{"num_key_value_heads": 2, "vocab_size": 4096, "tie_word_embeddings": false, "init": "normal", "optimizer": "muon_variant", "max_seq_len": 512, "train_tokens": 228800000, "max_steps": 6983}
Each number is 128 + 24 x the weight over its row's rms, rounded and kept within 0 to 255. Layers, rows and columns count from 0. Numbers have three digits each. The size before them is the row's rms in percent of the matrix's.

# q: layer 6 attention query, 256x256, rms 0.079, rows 148-159,180-191,212-223,244-255, columns 128-255
# k: layer 6 attention key, 64x256, rms 0.0747, rows 52-63, columns 128-255
# v: layer 6 attention value, 64x256, rms 0.0817, rows 32-40, columns 128-255
# o: layer 6 attention output (transposed), 256x256, rms 0.327, rows 128-136,160-168,192-200,224-232, columns 128-255
q148 102:131165135156120099119117131144115136128105114077170136112129134122103126076112108127119140097097131120123167163149167127131111116138130136110102124135138142133116126050098163109117115102139111131109117137095098152134117157131157125106117146131134116140156126134111144173106149152076115126111159162131090094125126116164116132099116107117107087133137145109149154156149108053100172098152
q180 099:107169089104156131095141124164136126102122136081130118163159097179101125183141102142139134107163148106146118129119112130134144144082127122110136125081118137145108137122101144109102099086132071117151204129125114098128141126151136120129165150090098139113096143162111148149178130112110124103120163133121108103128079134175130125094117134154133153143083093115151147082139135149128115103131
q212 104:117112099128122114097186180157093140131108089122125152113123128136144123160072125136128124089160158084105086103146156118121137141141154141134110132095109126107131148156118123113137125111134100114129103124121108126175088095143114114131134113125150175168144102127124074114096181112094098169168166128122115137149108146152109138087154105159106138112121117122106110144151120070111127130099
q244 104:165083108114175138144123129134133152134146106115150107096145133142071143159134134130126129127083121161168140100088175112111100156129145145138126129169165134157131135131108157142129135138125152110102103152106130077145135128134122104152146138180138117115130102115146165153174116132152146180124059130128135128102082122148128148140195107101114139112126118140104127107130129104120106138105
k52 099:134127165179128120140108102164102168128120130111118108116080182186135144114128122152119096121132155099170167177126140115149144148140126159149119125146133153101112153160173118138111100142117121138135112147136138174115099141120167152133088117164162115128157120121154123098127150117148120131132148096120111093164151117129128124129116166159172154112139123137179102134116106136099134104129
q149 126:122072124136135136199129111122147143121132129092144121120136101186142134117105132112156128101107171142150117132102073130093161110105138134131113092163120159129119117112139112163122148141090185154087154109125121132115149156135133163117136126129124126105083126128132113151143077124118097144138122136143187140102104112114092096150101138111138133162103122171140104158137125126138139099127
q181 122:132154104090108093137139135115105154110108124133177149082138143140157166109098120105146144107138117150071098124111094173119133151081125130128165067101128149092130125114147108178115114153170128138165136119123165117135113106167126124131132085134149150092155117154105120117134127123098118117153189197096118145120105141136121114111130142142150102117110140140124145141083148120098136094109
q213 109:162127111132164163113187145124141162122104098091139091124121148129110084151148117103129099134094124116170076129104128172099179130075113148133121124119126158167149154164155161164117171126144183118147147132163130121144080136136166156149113131122096099122130141110107115125163119100112105094137100124111178094125113150157125106158150141113103154098132143191167174144110155116094139124166
q245 108:119113109116125114127140144091116167185147094131128132132127093169173122117131160140161107116117136102075149170160115142095119135154127172112133107138138114124126138091158143136136182140116130112147130117164098124088130120120157142095085113096116140154167141135154136137150120123134129143200148164132148117158125133148175181192116088130093143138128179145137151125116119116119159099143
k53 106:137101131134129147144151176117133133160129149138111097121115127153115129135154135120154129092059121125193121105086180114100155145101140136151103155114152141130119127154124161143191158106135099166097100112143095162114152130157133133169118099141100106109104132137140120123140154123117125136148127121114139107102169136176119115106120134093152107070159141100121128128129159155162121119138
q150 098:091122129151133103073080109105136127153137133121081132084171099154138186212174073105127114162149138141102124134100166110116119180181136164143168131094144131133143137100094142117099147140110101114122124143136087152134124146130116141137160170152108133107144093115116089167131122153108164129124133131143132139126101090157110177165129111128133152162126129119123110141130114133110177177116
q182 107:138105119112118148076145152102086130178146090127164143172098125136112147128158064149148119166139113115095190105147122119099086164135128156127112123119063121106138130094095149160084078140121142128155082140094133141139129119138162137091162135117106177101162132128146153111100108183152146117139107130139113159143139144158157116103118158128121098122136091116121105127159138075133113139121
q214 109:194121114106108170098174147151162125113166095149141180180153185145177137113106107136125115134111120132113117120132114139108163116122110137139106160177130136094123165131162127147104109167128152122122150110105114145122128136138114065142134115092133121082113098116098107106125127160140107113117101094139124141130143135117133130128088114163126147137094143104093132128140177096114072117170
q246 109:104117111127145110101121120125098154111144106116100126101161070105158128120128121164084116120120140111111140080190144142152111078120157130130132130111081119108123134131125116122132132130174122101150125154109117148092183159134076111124156144100080138113112140134124097123184149130118153137128160155110102125125155141130113165113143092097123140145099097137132141174095083114129165104110
k54 102:123087122126162141152138126152123128144123134131110083134162147156136125154155090140143183110155104069132152127108088112143097113139089133106110109127120119136122132163145125168127131165149100090083166139122118167133110143166117153098184162156161120127142092096090167122139114098148140110103111114151100117155150119171147126094142062132103131106164117108114160128102075168125120147161
q151 110:108126123172086133119165133103165136112136088107107101117087109110141128120119161132143136098156104139104127112116118131101146102120133121131127113124137119113143135114123167110099133150165133162150178093111161159120153134128162122125076169145136162154096155119131135156149097062161113130104125095114124119149115162104121089125098152094135131121143113196150159139131143098148138159163
q183 109:099076072146157097124150125158101094118139154166142083133133070132115144115106099121171144121129156151122167160088152115158170130151130101138078145116123126118172154113110145133135112098117066100096164150116136129092132092142142119129139107138164096140083147134148159110124132138106102142144175096134168113097162148163130085136172121132102169113090132137103158116128132148140091111145
q215 108:108142131134109084093130088102161135089130106128130120069089128128128114107147090162112139161135105140140118098122119115139163079143136126143105105074099129095129125112108172120111095113082084118148098085131130170108141078125137114132100120179160107086133101121129131104130125095082152139174123144102128157086117141129142128153146132116088115122107117135158080122096118107122138105145
q247 117:131102117100120129122123115108131131098106088141109145130102184139141118107156133137159159077105120092112171171174119144115096106143141142118134140110107129116165101157118145140157116081123092159101122067138173158149115127119140107138079117061146089121133111154182153154145117113148137114136149115147186104129152151110096117169142121138125126108130132115134143150114147160131083155190
k55 103:111133148127169174111147113148142135128109150139113146093147116088097115093117146116142124130145105147141157094146091088124133132088144145156159142131156155126120175158073104143112142136126143121147106124136086151101114145142118131136110119130129113126080166160128136160127124135110156136133096121113111131119105142127146106135136137138124085128084142199139145128134132089157152165133
q152 106:142169119163182146127113169145139103170158120055132146108184135109101094121101129135091152126117111107149135124172150127140114134070101151111162113131122116120108115101117137113104151131115128074148119151132150101082147139105159150091130162126117132114159101145124148097146109134132145160093143156125107135136149158143126146104166186126172076123133130088122124156130126134158135120081
q184 116:079094132071085119107106122122113098132161106143133129136143092104123126139139155116074154140131122127091145066116124105138134109111138075087080096124141117177105135176093153116109124123139082128095116166089128145142133140150104113140139134146073140116133123138127160146107131126117165142139159137139141130109092114111129097096120155153107116103137104124121112167153091170145109145105
q216 107:138164141120141113142125126133088110158156172141126148147121156141114166132122132159125164127123134159083183153122111123134109108126127179129085107116112132148146169092116105105137079178115134133100096164135148131151164131130139112137153136169133097135141126123113148072116144130131182139111086130159098147118154111106136111094114118193133137153151121103162104122145097098142115100140
q248 107:089155091116138145144126175108128127106148091111139135137137118120121098142135149138113084095117132109096150144117135126100103137148157163111101143141089124107149100132159163107136125155135115102139133138147148115141154108119095176166087107164124122140181094136084121152125122163109118104094139121169144091137184076107158167085110101129155109121102120140151124115113111108110105139154
k56 109:144132105132141097152131134123109099148128101169104082075098156171105162133098152116133151135118131130130137124132108111132085118161143086126156181078187150111111153129105128125084140128144106131139129122161128147113122148108118097115165133112150144172097121097130103125148153139130183126116101148141081179074156139122142123135142135143173137117158136147126162086144118090168157159073
q153 115:137096134136168131090099100166141184137125135143122124098118182143126092154128141108119142122152098142140126056085122095089138157138159140129104134151063130117147141125140106122103154101098122110148104135100071121126121130166108171108159131134119129104099116149109132113112164156149121151130148109146136141127149131154128096105120100112140108081174145148145076172114103101107109128119
q185 116:140152117125094141190093156129169168107121109148073130092152114098078140104085132098140152105172125093122115134150159146150134100159102138135154101155139148145112128130162142153102097112174130129157132131114096096116098164140114148153118147166146153137120110139098154150129101120136135111116151100140137127160092108133146104116123097125073137086144129096108138122136158097095105133125
q217 100:104131126154127059124122106121102135120110100098147144158126130157117122154180143116134119134161151135130207138157100148141138159128059120159132096163074108135110144117157116134143117089151112118077107153149120145151169142131112097111090142111111072112146115148149112176117134145094157140171080129164131103154127140108148134104124120129132135157157149140148128118139146082104088109160
q249 118:140142124123113095135102123122123150130112131166125151134155160118108154166136117124097141155134118108160135104165154117126138169147123142110136130087128128153137154124152096157127101107161117144127135093129109162115121132144137153089152152100115182144110150109126138097177119071193103123123125131102117141187108110161076104117120106112131105113106109141136103131116109127159156111147
k57 101:136125134111115115091151140156095112098105135165154159118108103144123136104097125155097105121102107108126122126144124148131107104076109078108150154122169078139151146125164116117114126189151128125123103158159151111160114115126127113150135146148103092125121165154156122146113132118137137150108149150112147179150126145133106153144168143148145127121097151089105086129087166103124144100111
q154 102:125134160107132172117074095154149151168082110140111135139163162159120135161130077157123147166116129138149124148117128129102109170144085153138117121157108142150137159193142156168099116149175135186129149150163095121145102148092122122147166127132140095113116191141164155192137132125109126089140120104153147098133133108101129077099126120121106128131117162129147118145110147116123157109090
q186 108:144104117149117118142133115131154135111095123151144143156107166127109205115155082127132146117115145155135085101117164170106104088107137120112153108083168143107088103125165102115113175106122107150148133141148120112149134098106113087141122152089115117110162109133138144103114119165138087110131188111094109132103185138090127135115113078083061151140109105125130141142104120105119125150106
q218 110:138139113104125141154136157135107107153087101081155176156133144109164090123133106123102157103144144112121092134116130103147071118139137122094088148150136124132140068124112082140087081125141083133157098156157139112107116127141101139142154160146134110141129129125136148131130122131132145130128116103140150136159098149150135129090119109107127144160131127092123160127128137128129106110083
q250 106:152156157087125156143133183085145133152142118167105157096158113076119129125096141104111122115117123080138066109139108111116122127105134107131139143141097141151108123145160127121157091084089117144141171140131126124113093076125095163148123106103118135108170080120124112140097123136144152158134160123106118133126177116100104125111143128117123139095107145146119121171126152163153131119112
k58 099:131137096132147091133097118130155095118179182139188109131099089113098124120118161140129152112107123165126096171104145151093135123143112163145078130136161126135135127109161118118102096066161130138161128102113161111128147114127165180123132169120160095084090143143162085088121119108193123110159145158142102134130124141146131123098118130117115117160103113132122128158140120125120130146097
q155 123:121130096111114132101157112156092145167126134139123119121118094134110080175141140136126156153128100106127154086078088113122155138106076161107164106113131155137154114167117129109110145152098160117100137078148102104175130194142119110147151110139126131117110101090123148157086141129148101130123066153118137099142122116108117096151166132155121110099121104154135150144139134165089130124158
q187 110:133122149144098134146156128110156154110093132110130145118149149122121092119143101127132148124101124099130106125143113156138097103144139125116149157084101160108099106149132115142157159120121113129100112114103129110202144123103100101123162137155082103122139124129110137169090122102144136128161123097127138133118169145138110156125110094129130130132123117142139119138125125122110133133141
q219 116:147118131150122123105166118114104118164091109131133088136134135146132102110107125076167100062156141131092121114122167153117143171133118129114146110136103143132169108146109111133077142134134127140121170116103132109117128089141123121099105085128157127162101151146108149088100162140147091138131130149122107118123061092153167124096124093170100106114117098081151161118125121124120125127075
q251 118:098138103131071158133126125156080082095125090100129109089101091114136120116127126120115132096161139117123152129119134146079197101118158105113147148112105145167141079167168138120102146130125099170142144146135167132138134106126133108153131089149139136131101109097145058148135132141103162068106139112113116122150095110126142139121098131119141162083136125127135135092133117138129135129107
k59 102:185129153169124116129125095161154160134079170120120141105112158104108170121128160153125111148131139145103112111152097145125113105171093076106122119141144151103102116138107079103157125130095133130135180135117108099123118142157099108088113134103129158099128106173126166108135108126145130154126142122139129137107118090093149157153083128122134077131117112129109100159155108134130186142140
q156 104:116109129125141112069121115172102164160135122168135081127073100141119093084112139135089164147138142083115159156136147146106063120131092096138155133102111107129071105108126153089122095118143097156137119118086137108143140112099151154144162130149117141134160099119121131074116134138119128123081122119111107135141153139131101100135138159105140136108121158126172151110168139160138167122160
q188 106:146097111098151123102157152151151173103124162136125095144145119131129082131177126148139154102079106140158168139101138102164130170154184121125110122103130134128124155092096153095120131126123153141124108136074136097138143112121138150104141143130140119103130144127117095115129100134136138123114155130101107128089156111152131184135109163118089184140158080141182146124123115113132095129121
q220 108:151158137161120072112133099100113120116112131115151120110111087151150130078133073128108117123118139122113135155077069115172141095133099091092124141132134137103145087101110091135106106144148080113090086126154159106129110147127123136130133148089166131132126120140154153090099091098148114144140126135132108138144112103128134132089128104146147072138119114109150098143107132145110175161115
q252 118:147162122137147133144156147127103110144119166147135157097157114138173176134143152164096099137081121142127147095119099137128097132125154134107150102130099153086174138092108061142091137123102113130145119123136093145084143083120132123151133116129149125141166101156134139083111139156121114140115117103114161128100138126070135094151161106111129103147125119115130158114131148129145123166131
k60 109:109116139159144084090126118120135148149097126097141124138147120119130091128108120117145124140125157150079129145143201191191122130115132157118129151136121165126151150103120128149128118116122115102136117127092133124132116139170129122146127111130161138124118088159151099102123102144111161111110143154141102121148078114130143123129093155125103135186109124125139103098160102108094104123141
q157 112:163099134157122101137144102139088083119154141146129116138095135105120122104089163170097096095145118136122143135162092155138117142111150141159162157107119169122110147081143147163157136114150144126176116115148125177197145116133120117154130107130148164129146107131118116126106168141143126105176126125133148132130137168088185098115126148186125124201106137113133148112116132157116167123117
q189 115:129158106120098135105120117068141052148122114148118124165127150153110143132113121126097122138128133109139107141104103151129105142133117110160135141122162108115084087145136135168152183175107138163119115124122147151076116129127086128117103161144081115137148169138133097169132144091127175146101164150122092118095173118148122143099147143145156108153126129125114116098128126081141131160106
q221 105:092126129147136117120165140126182173130124137122094130155170128097075177150109119176134126173166095131123155123116116124115114172134065140112098082129095140122101124125153126134161140109123117133159112137134101117112111124116141150152130121145140135124135119142174119138071126107146135136114138155139124135141164203130138100133130100104159129159129136080128142126125133103145120104163
q253 116:128133109110113147118115106125129124126115136152115142132133100099164118101112173150130166133117122105115157122122121084101140134132129130178105150097102151133140141153128160137164118097154098121165172150150100151122138121148107185174115125094118152150107134140122152095131151168129103116124115101117118113148179119110145143116176152127152116092133122116124152107130134119140138093091
k61 103:108107131129140150104124098112139136094167078126131170143178156083119135135113109119123153147126110128096116135105144095120120161157130158122134165105155098169143134121140181127140158138125146088089110128110169149135134134095100111127126126158124126137144133097109121177134040151125164106107127170136138146156145187078117149113140090155125121114128148110124085131160099104142126132154
q158 110:136087143068114134164150160139101140122143120147120127102095137160161107145131114115117128123131134108157123166125081144160170137170104116184090101116126174150133107100126144119095096133114133142135128125143121121092095103138141127138109130108145137126125097150147135119133086128126116107143104188096109147118110111113100167132157116140191107136129128118105135164118097130122125131126
q190 113:130119147103089083114100129065120143180086177142144143128126134130137129141145148104082133105150124132112136132120115129132115124110089102142164143141144163138143119054121109077157163182178091157131118137156124093162145105102113138147137134098140133153108169125140097109129113154139099125086133144128156171102158118121116125116144135143150166130112182155135172123101153147130119161132
q222 115:151102156138110142139128108119100151172107139113130105136139142145130132089146147130096124129141154130148173114135136127106087129113134112167140097130145095132171127132119109117079142134143109131113090150134172136126122098132148121107143110099116088116180176149136100110102142122153163132184116129127136149128099102090167099130132105099154130112118132112115117155090094152161148127105
q254 119:168150128111158091151124147104125124152097114160127161150128195105117155082138141127105103115112147125171154130154101131124130124121134094109117095142105122087184159119136134178149148110157118118150145097135120100112100120129133099175170101152150142140164136129114112120088120094173101127146160101140127145148136133117140135146119149147116123103118152149096116104120128166119124121154
k62 118:156121107116119133100127144132104137089120151138141107085107104142074130090116127076109154065112143105114138127134099138110161129108104140135130078137134081169134155152128093137099107115136180148117136121152140139162107155146118125132140129094116155147162149140113116121135139139113166148151138128112104192119090089133142136152084109131112133126166172116162112122149131154117139105113
q159 096:091121142117150160128162096083129143116146173150122113134141156136147118121135103109126135087151179164125125087126128125101112156154164130133101156165112148110125107095117157084071139150149157116092118131111102110084153106091155145137158129123128170125140150136176134140102151117100128112139146175151122114104146152135099150151113124130141103141163094144100145127150122194146125123125
q191 092:117150150178177112108166089106123126141094099126141087149142158146106127119130100125129132150157095140131118111133153115132137112170117140116150124090129114169096135113133125133074134145106151150174103097111092121146100171105133148122116138121165147106143133068096118119097100128101120074110095126139115091118128103119053130153160120100104149148132110145148098100124105149102124156116
q223 096:108149126170170131125114118087139128114164091088113138117101148140134102096086126121190123141108103115138141105127110122119151156146110159134106144161147144166092181127143114129105132144147156119177145115169110172130139153135145096145131102092123128124161133172144164132097145122098110149157118124167165111133142129130153102130116104116119172145150165121121140125121154112174151139128
q255 107:103173107181114124154149131115147115171144137116149087122136125144120124136119071129179137095128124122160150120132133091097078115111124122069116121151136101137094114086155138147103145125108127139108120146132116112099140143124119119055109124106100130117161125063169137111107150146117121126077105105149113125139079106122149148129108118123128136136131157141115105114131112134151131156115
k63 105:146153131143113134136092139112163111119101124088088069089076122142135101123194148163147144178140178122136140144134155103094131164124124129123144151114110102122113114157085150134160158136143116090116068126105169122133149085128128132085113159136089139076113132099107138119162099088140119149094142104187142091107168124132114111129130129108166114158121099098100122164151151170100127104153
v32 094:164130126119152103146161110105177153110139126144093129125130166105099173134128098132165106153114165162117124187091136117090114163116151116141136104122090122148139111110153131139138117153113086123134092148150147150131137126102157115151158078104155101125107138137097129122156142134105164124128172105096146167128157139141094106139159115125111147117127126092066121145147140104142125125137
o128 094:103082144159146112109128095142094111152112124118126124139084165140134152128123158101079118125126114104131156110132164121128146115100105151146097121140118120103126121127145125091185149144093111143157164098093151134101146128119113207153167123135108166127150082118107128093141162139105144119043160122114071121081149124134159152121120115137129140088184127139119139130122130113123176108096
o160 102:099116181151108103072125113095137138129125133161154106130148168094139070134128117089120131152156122119105084149127112120154101141138126156147129108139110123144106167099143115120117144126172149099087098153133120105150102115119124133162116147139124107154123098135149111129120105130122101095139111144123171109160103130094107085156086113157156184134111115144094154114145140142089126112130
o192 087:080160128119129107144129139161133089114123147118141127137122080115168121118153149169121135103144144133159123096159106119107118127188177086107114176168174143147107145153147117169123084159136151086150132149158091116148094115107132127129125163103156105162113126087176137132139125105135091132172122111202108090163124133130146139132157127101135074154114093126149062097161119104134127137148
o224 106:148138099141152127130127130067160167148122131113096154114084162126124170137111148175120121120085124125155153157096082172126058104102130119101155106093108122106116142125106142111108118106110121140087139129128166119103135142167149094162139120125140140103124155157139123142119103145094123136131099116077121139132109097130118132146153156143062130162154154147172142129074097156094133153153
v33 099:169140092141152130104105106157121122101171126125115120138070132094128149104141120128116143104101104144168140138140151127111147118164142086098153148110093151122129170101105118131163138087143120140130086161144134168174164140147130107166125163133093144138098105089099140076150129093135138119105135179112103113093180098123118131122125142150109117115172149140140126146161149105070146161139
o129 097:086078174085125124111148120166180136148096095157145156110130147139103114091103143151173118122157131183096076137133107130128107154140084155179113116129091168104103122132122135082138155115115093121122128129133118118132169126134144123106131113093128154084102085143152114125113128130125141109125115105121137141100128138117095140114121134103136169104156101158114094142080136171161088123126
o161 100:128101114134109141135112114100093116189112133106124134150163154148096119136130095108160110108152112130182150113132129129139148158141124123113146115131155113170103099137174144135149097138107136119159130128148110143101136152117098075120177110171140111170145140099138161154150085141145156103118157113142128132173104105125170135128112154186096098146124124113125146126156175159111112063102
o193 092:177074100114133138163136158101128137128099143101109115126129115124151151148135149153093130143153132106104187113083152106091124142114093093143125147112112128150155146097106096113131109134119091136086151107094147110133103116114127164159142114089136130113129145105095117189142130124069101141121116108103143110125113138160105155182125105124125130151074134129104126081121096117133111132125
o225 105:118164128152103147094160105131101070115154168138154138117115103136118123138119145127140103153093127146150111122122105127127177106104146108112139084156096113135111146133129149194081135170133161154151112114126126124137068138125132158140061149133119113129127121130110139092104148106126146140178136130104089124104140114100150085123173116135148110150139137147131157143105098110110190142173
v34 096:149143100106143115119107129123097123081105116145132155123135142093145114098128098148161098153144125144138140073150072139106104115100148131127155118150133151126141084092126116146153103171149150143125089121120147167099143108131127155162078123129157099140129103154129145120105174155112119115119118126155171109118144156134101137108133109142114121127074145130126130087138139136105103111149
o130 092:128152121087096143118103122151169096129178101093140104147131117168094123195112096100082104115077105165151095128139174153133063122139109140169119131060134157104119160137128108141139142133143111125121105116176112135180114157092129127116123168137142121110137180121101101132131147095112101137128083113106138117144182107083191105080112144148175169138107170102134133152136127149115131148126
o162 093:107117148116142131162126124096116125122133143092152110130123166136150104127109134103129188117124141150118138126153127078109154123139182123135125153143183129132126081109151159140057119141122156074140115115133076150128142163112142159147129153137140149113106136142126119071141151161169156150144132143161188109126159119137118116139134142130100190165147126164086151109135122130131121148118
o194 096:135074129145120117137144085146128148127069148178106148100133122110136133112113131156115152095161137096078118163141139103097087134128107145115133144152107115122088162149109047127086127111118149100118159129134150113134099106181154133106132112119106124157113151151141172161087114139162124110108105140119119147173120187146088098151118122109104130088180137119115099110108129127118106129105
o226 105:097143105121091128113126135113140140100145122135168104142129128131136132155109170128148105169129111120115113129065106098144127144135122126140137123116163074139107089129130166154190128132080115179159081129162149130148155097124104134116121117131146117125101080148133134122143132170084138163126161163176133141108117123149148163172129121133149093092093087130180118150117103105153134156110
v35 100:158141154122126127109119102119178117130101159121107137147092124132094134156120178149143135144109145113105109175111089120110121105105147121089128138163088104116113154105106165139127135160155152144142136149109106131116113150188132130159088106121120140107134163171101105118130165088129120100134123120136153096091155090155134152163147122154093149117148100119128082140131144161109118116077
o131 106:114172167117117159128136112168155135165157108150168131152092139087103133161099128130132124110131136097100162127158123111146098135134094123109135087129132099159145136122104132100095117104135157142127104125163133128103152105118118156072115108099153149156134134122157130108158104115135118152131154129197084105170134140120137146127094075111149116154159156078135128149133133136150095147170
o163 100:104099091128111095141127082106106152100129120138145121112119094156127131138114110106150158131157070122140103121124097144094126120121134146127135132114152189134129133132169137136088163144088137165088125142137120155069136094092140097124086120129136111135123124171137119162166153141150141141124121114149121133107161153148168079098118121109131089170114115123087165103132125148089136143162
o195 095:140132118105131127122149164098093144154099100093104121128128133131156111106120100109114106180122165142113104098133190139159198116150141129142128172112168175127171142144093126119176100141144140138163127128125097153144076161105127096186146189143104096160140128087143157129114083127126115120141114160088110173125108129146098177120181123154143141119135119129106120064155126114118184122182
o227 104:141135118107134105141086154169125130096148125166138139120142128116094110115151131108161167099139085152109142129148096131114119114117139119130098090150136150085137141107161130104128130136103123083123134139139156112174156122115121145104135106145112155084161090144119125084128131095115101125120149143122152141126116100110136098151131143172108138097093139154143103156113123127150092082100
v36 095:114125109135157116126135107136157120118090101094152138136144124097126175135105125099154106130142175124113166138147139105130180118107119103112120107100127125071150147088112123135082158099123121155144072135103089107113101126149109148131122160106125157122105102151186109134148108140120153176111150142133169088144165139107119105148110153167130104133140120148106125101116120130151116122152
o132 105:133129152158177166139123145140146108122144117124142102130139128112145123106127115106095105131118189122146106127108127115168082131128101128149115099075148161110149082127138179158117142155125160104137131069158158140138112148131158147135143187114171138127152122136112131149123157066147137165111100111126131106109131119105142115136132116145127139168124118137166115136096148148102136118066
o164 095:116120144056150151128117112134126142136164124142100122150096110142144117136090116141118128135166101146112137150153162133145138128188115155100085153135112121120105115099130071113122107108129144103101185125161145110133095101129108099142127115110140132137112156121117086100148094091122170106117085160120176115077121161133128148137143158169174152116126154101117124170109163147116123113132
o196 088:123134081088099127106108143117076114161132142154130149132105142125085147145126119170133136139124102154129154112126117141092114128159123152141135096163141079142131147143098111176179136102133113154124124114130132154126159142117124140130110091175094120130138084152114130103126115156135141125116177148126084119156120120158132116101138120109120134083149122125083153110140130116163099131125
o228 104:162116142122104081106127118134142123085114169095128133102131124133112093104116139126117166160130142124117134123104116139145162131112169123149123114102071177110140118170132181097157079092144110109127140147108135113122131140127148148076153112118116092145135140096091142150122139130112105088134125099128114147132128107118180134097133154091134133132105152149155090131126151155107155146138
v37 101:107122111151115124128117089170154112120115130128169124130138137108114120167118112171076130136109116141105079106143144182160105107150101169146122120135125150099109168187158088128182140157137150136098145110116098127113083121085075132179144164120129145150132140099117123148187150094115137134145123117124119154153151123105119136105126091147093109153101155127102155072155128136131140102160
o133 095:125165087095141167114140120181132164127105145117133124142120141134087124109128148116150133121138147164159156131110117147119068168137145123151138120140147108169155130125135123169101102177142106113147126120091117167145151100120096095123188154139153121121160113107124110141111141106122151153093150110127132132157104114125185126153132105083125104179110137118121149142093121143146139130104
o165 104:126114166166132099120165117135128110149109106113152138121130098090106130130132156149133116122143100077094106135152137123138184117153120167092160141147151116141152169145089130149093125095095170173145103128104117129133162126151131151142115111107085182148146119087154115143112139129108169104137125112138129119113129095145100157107124081121135113124142168107134124153108110130140123132169
o197 091:139117163130135097157111184114130114152104120127136163108116125101166146139157113102087115173105159148159133152115143135120132092090108165125094129101109128115129111141124148136156112113129055126098102165134105140114084102162147158101111167127138075118138135179113126162138088145138096157161130173120117149131136158133123110135153148140138162140119103102130116132122164134101136108137
o229 111:149141123153139144174114097115138141151187134132096119157123125137129165118137082149096096134119126104121109136121126108132108145128153127086149085140126117116107111114148130142170112131163137114145128089182144139169121154105152105124132128111155142153171087151084149138151168135096118110148101149127102126149123128151109141122130139134136131141157120163147128108113111106129125123091
v38 096:117088104140127145120120113131157125086097181133108117124106124132083106156083126150159155154090115103152146108141160150107138098096139092093150113144153153146106114087083141145121147156160099140120102116104113119119117149133135107159118120108087124129124135037128114184174125118110098161130181126115155137125169103096132098154140131087113119127111139102199156115131082124090112166151
o134 099:088089125211140141124130110145159077142149116164101164159145117100111125112120131110113090149101107157126101117125095115112139151143123136137167126116140101098117157110127119060168139132155146132150161120122127085106090140096125132146109095141140072139119154141133160120140091167117168141123144152131164132110164122127112126137121100132162134132128112105090116113110137176107152129156
o166 095:129135143099159106162150159140146173147112104114150128101142133128125085089149126149147101091138110141088132132170115112100059130133134155156115146136152185094147167138122127121084112123128128118113189113087114140119168130143102102114116100130108140111112137107131159146124129122093137128110105136134101148092149141148156145117117106135112140142133136155139100140120136167145112131064
o198 091:119112160122119124168180114120096151165141104105131136145131160137114144175124136123111153153132153121067155143126090124148123140096139131112118119150090086126124119158165107108112091113089041082132106123137154174181121074150141150130138093165143154121155143143126128125108186137134080114139155100142121084162142105144122137100124121110102152126158132137121085200151154116117105125088
o230 102:123164090142117124092103187121116120106109131129127104119147123133140182119154121081129159128154105085196123099110181147138128130140119070119133127099139136147117094126107127140151167099142136156134158142130135089164142177090152125136127192081112143131100116124098103100132123115134065128140121138143131130113091127150084072123117109150078142117108116110139145073103081120110163105150
v39 107:130184114130083164121131121096083117172128078090111129127124144111138125115080102124092116125136109132132174145092141107124123114147132130085102092109120126103160139150088148119101124156111119132121086156137137147169111131117153152099103126176140149094125147165086149059112118136104101139133119115131133177178103112108089126097133097105118149105081134121134133154113125118157112174095
o135 095:105145140115125111119090123183114161151172137091143133129158119101081158159119132156121129089103153152136124147163141150148173110114108119140117133125094135116097107144140103087132116144148127083104146097110127105133062121096126130123172116091126117106148132092147134120119147159131152131168116147105150127100102112166136093145157147136110117110159095191170111086166102113096118152110
o167 090:126120160136101153121102121108097120111138142104121118103079138109169142141159167111167108097122150140123126124072155112123100138102140120159156133114120109148144128143154142132098082110142118152158127157134168124124145110134166168135150142131150160107136111140103081135156149115124087150129117147132154136143145131135167171127154121111103128148162106132144124118154101098113090120101
o199 098:125131137159204180128178121119138167104102150173111112124158115168150168083122103104112112130158092128161124113110115136157096113146129150115124133168116127146133099139110144123162127148136130132125161131124103134183113164126079097140108094147154120115119140135077165112116082140129112130142155090153102098136130134104126156122144091167129159141108164111104135137110114107166120125147
o231 119:116110096097092089141146141142118132139100118144125157109110155147136091118145166147140140105142154109143119096174165139069145129121183090137111145114159145131133125100117112138123175121133086147144089116142116127090164110135142139176145129109121144169107122124160126158115135130108132128143171138088134121137166149156116134136082145125137106148127185112159111146137137119138172117145
v40 098:143129101166123109144187103107111121121137146113101134144163134147110157130122129146133153121175116117112167170140162185161121126122151140088131099151087120178132135156159129090113122146126134170163122110103173136103154132139141105133139123144125150140103092146142146112189120119148121153082084167130124126129122095114129109136102128134116154140128126104176126151122092107135141076152
o136 096:154147134101110164155072118114124109101073173106122160111107138126139123124175100141098120154110100149137128156106115094148104109103124120119104189154122117128123088136132149111071128162111204118094136099136078110129139124113157121104116106139147127151128171199166120106089093121106145137149132130139163098141131084144105131129078134100149107111103127165120130135112158160140164141123
o168 099:131111122077133128098088150121155119114119123136131093138144139087133122133131119098147112105134127157108118120158112124104114129154119146132115187108124181127151173138117140138090091127124089145116139164175120093143142192127110146162132135106166117142142098115097154158179147103149133117123094105126106139096124175123100117136158157157107140137133150120136135139107118133103099077108
o200 092:163084129123115112136147153119142122167157133146104125162157106125103062132120142142155132119120138155146044102125175138130137087138119103127181104117126103102140169110135157106119178144089123156120153113097136159118118095127147109127115139124127123150155144107114093132107125106128098144157163089128111101119098118130135155088157144116153145104094086098117148146177124142077121162093
o232 103:066116118145122165142170130119126153118149120170108131094098129187144144118130125130121105099147157103100188129115076116134159144132145118121142125127141146140138120168110133171166139119148098113158165138177104118100126103134124143147129143121165141097115080121155107155147124139157154124105162128133147123151124185135138156153147111150142147135174133134113129118126123146149110141145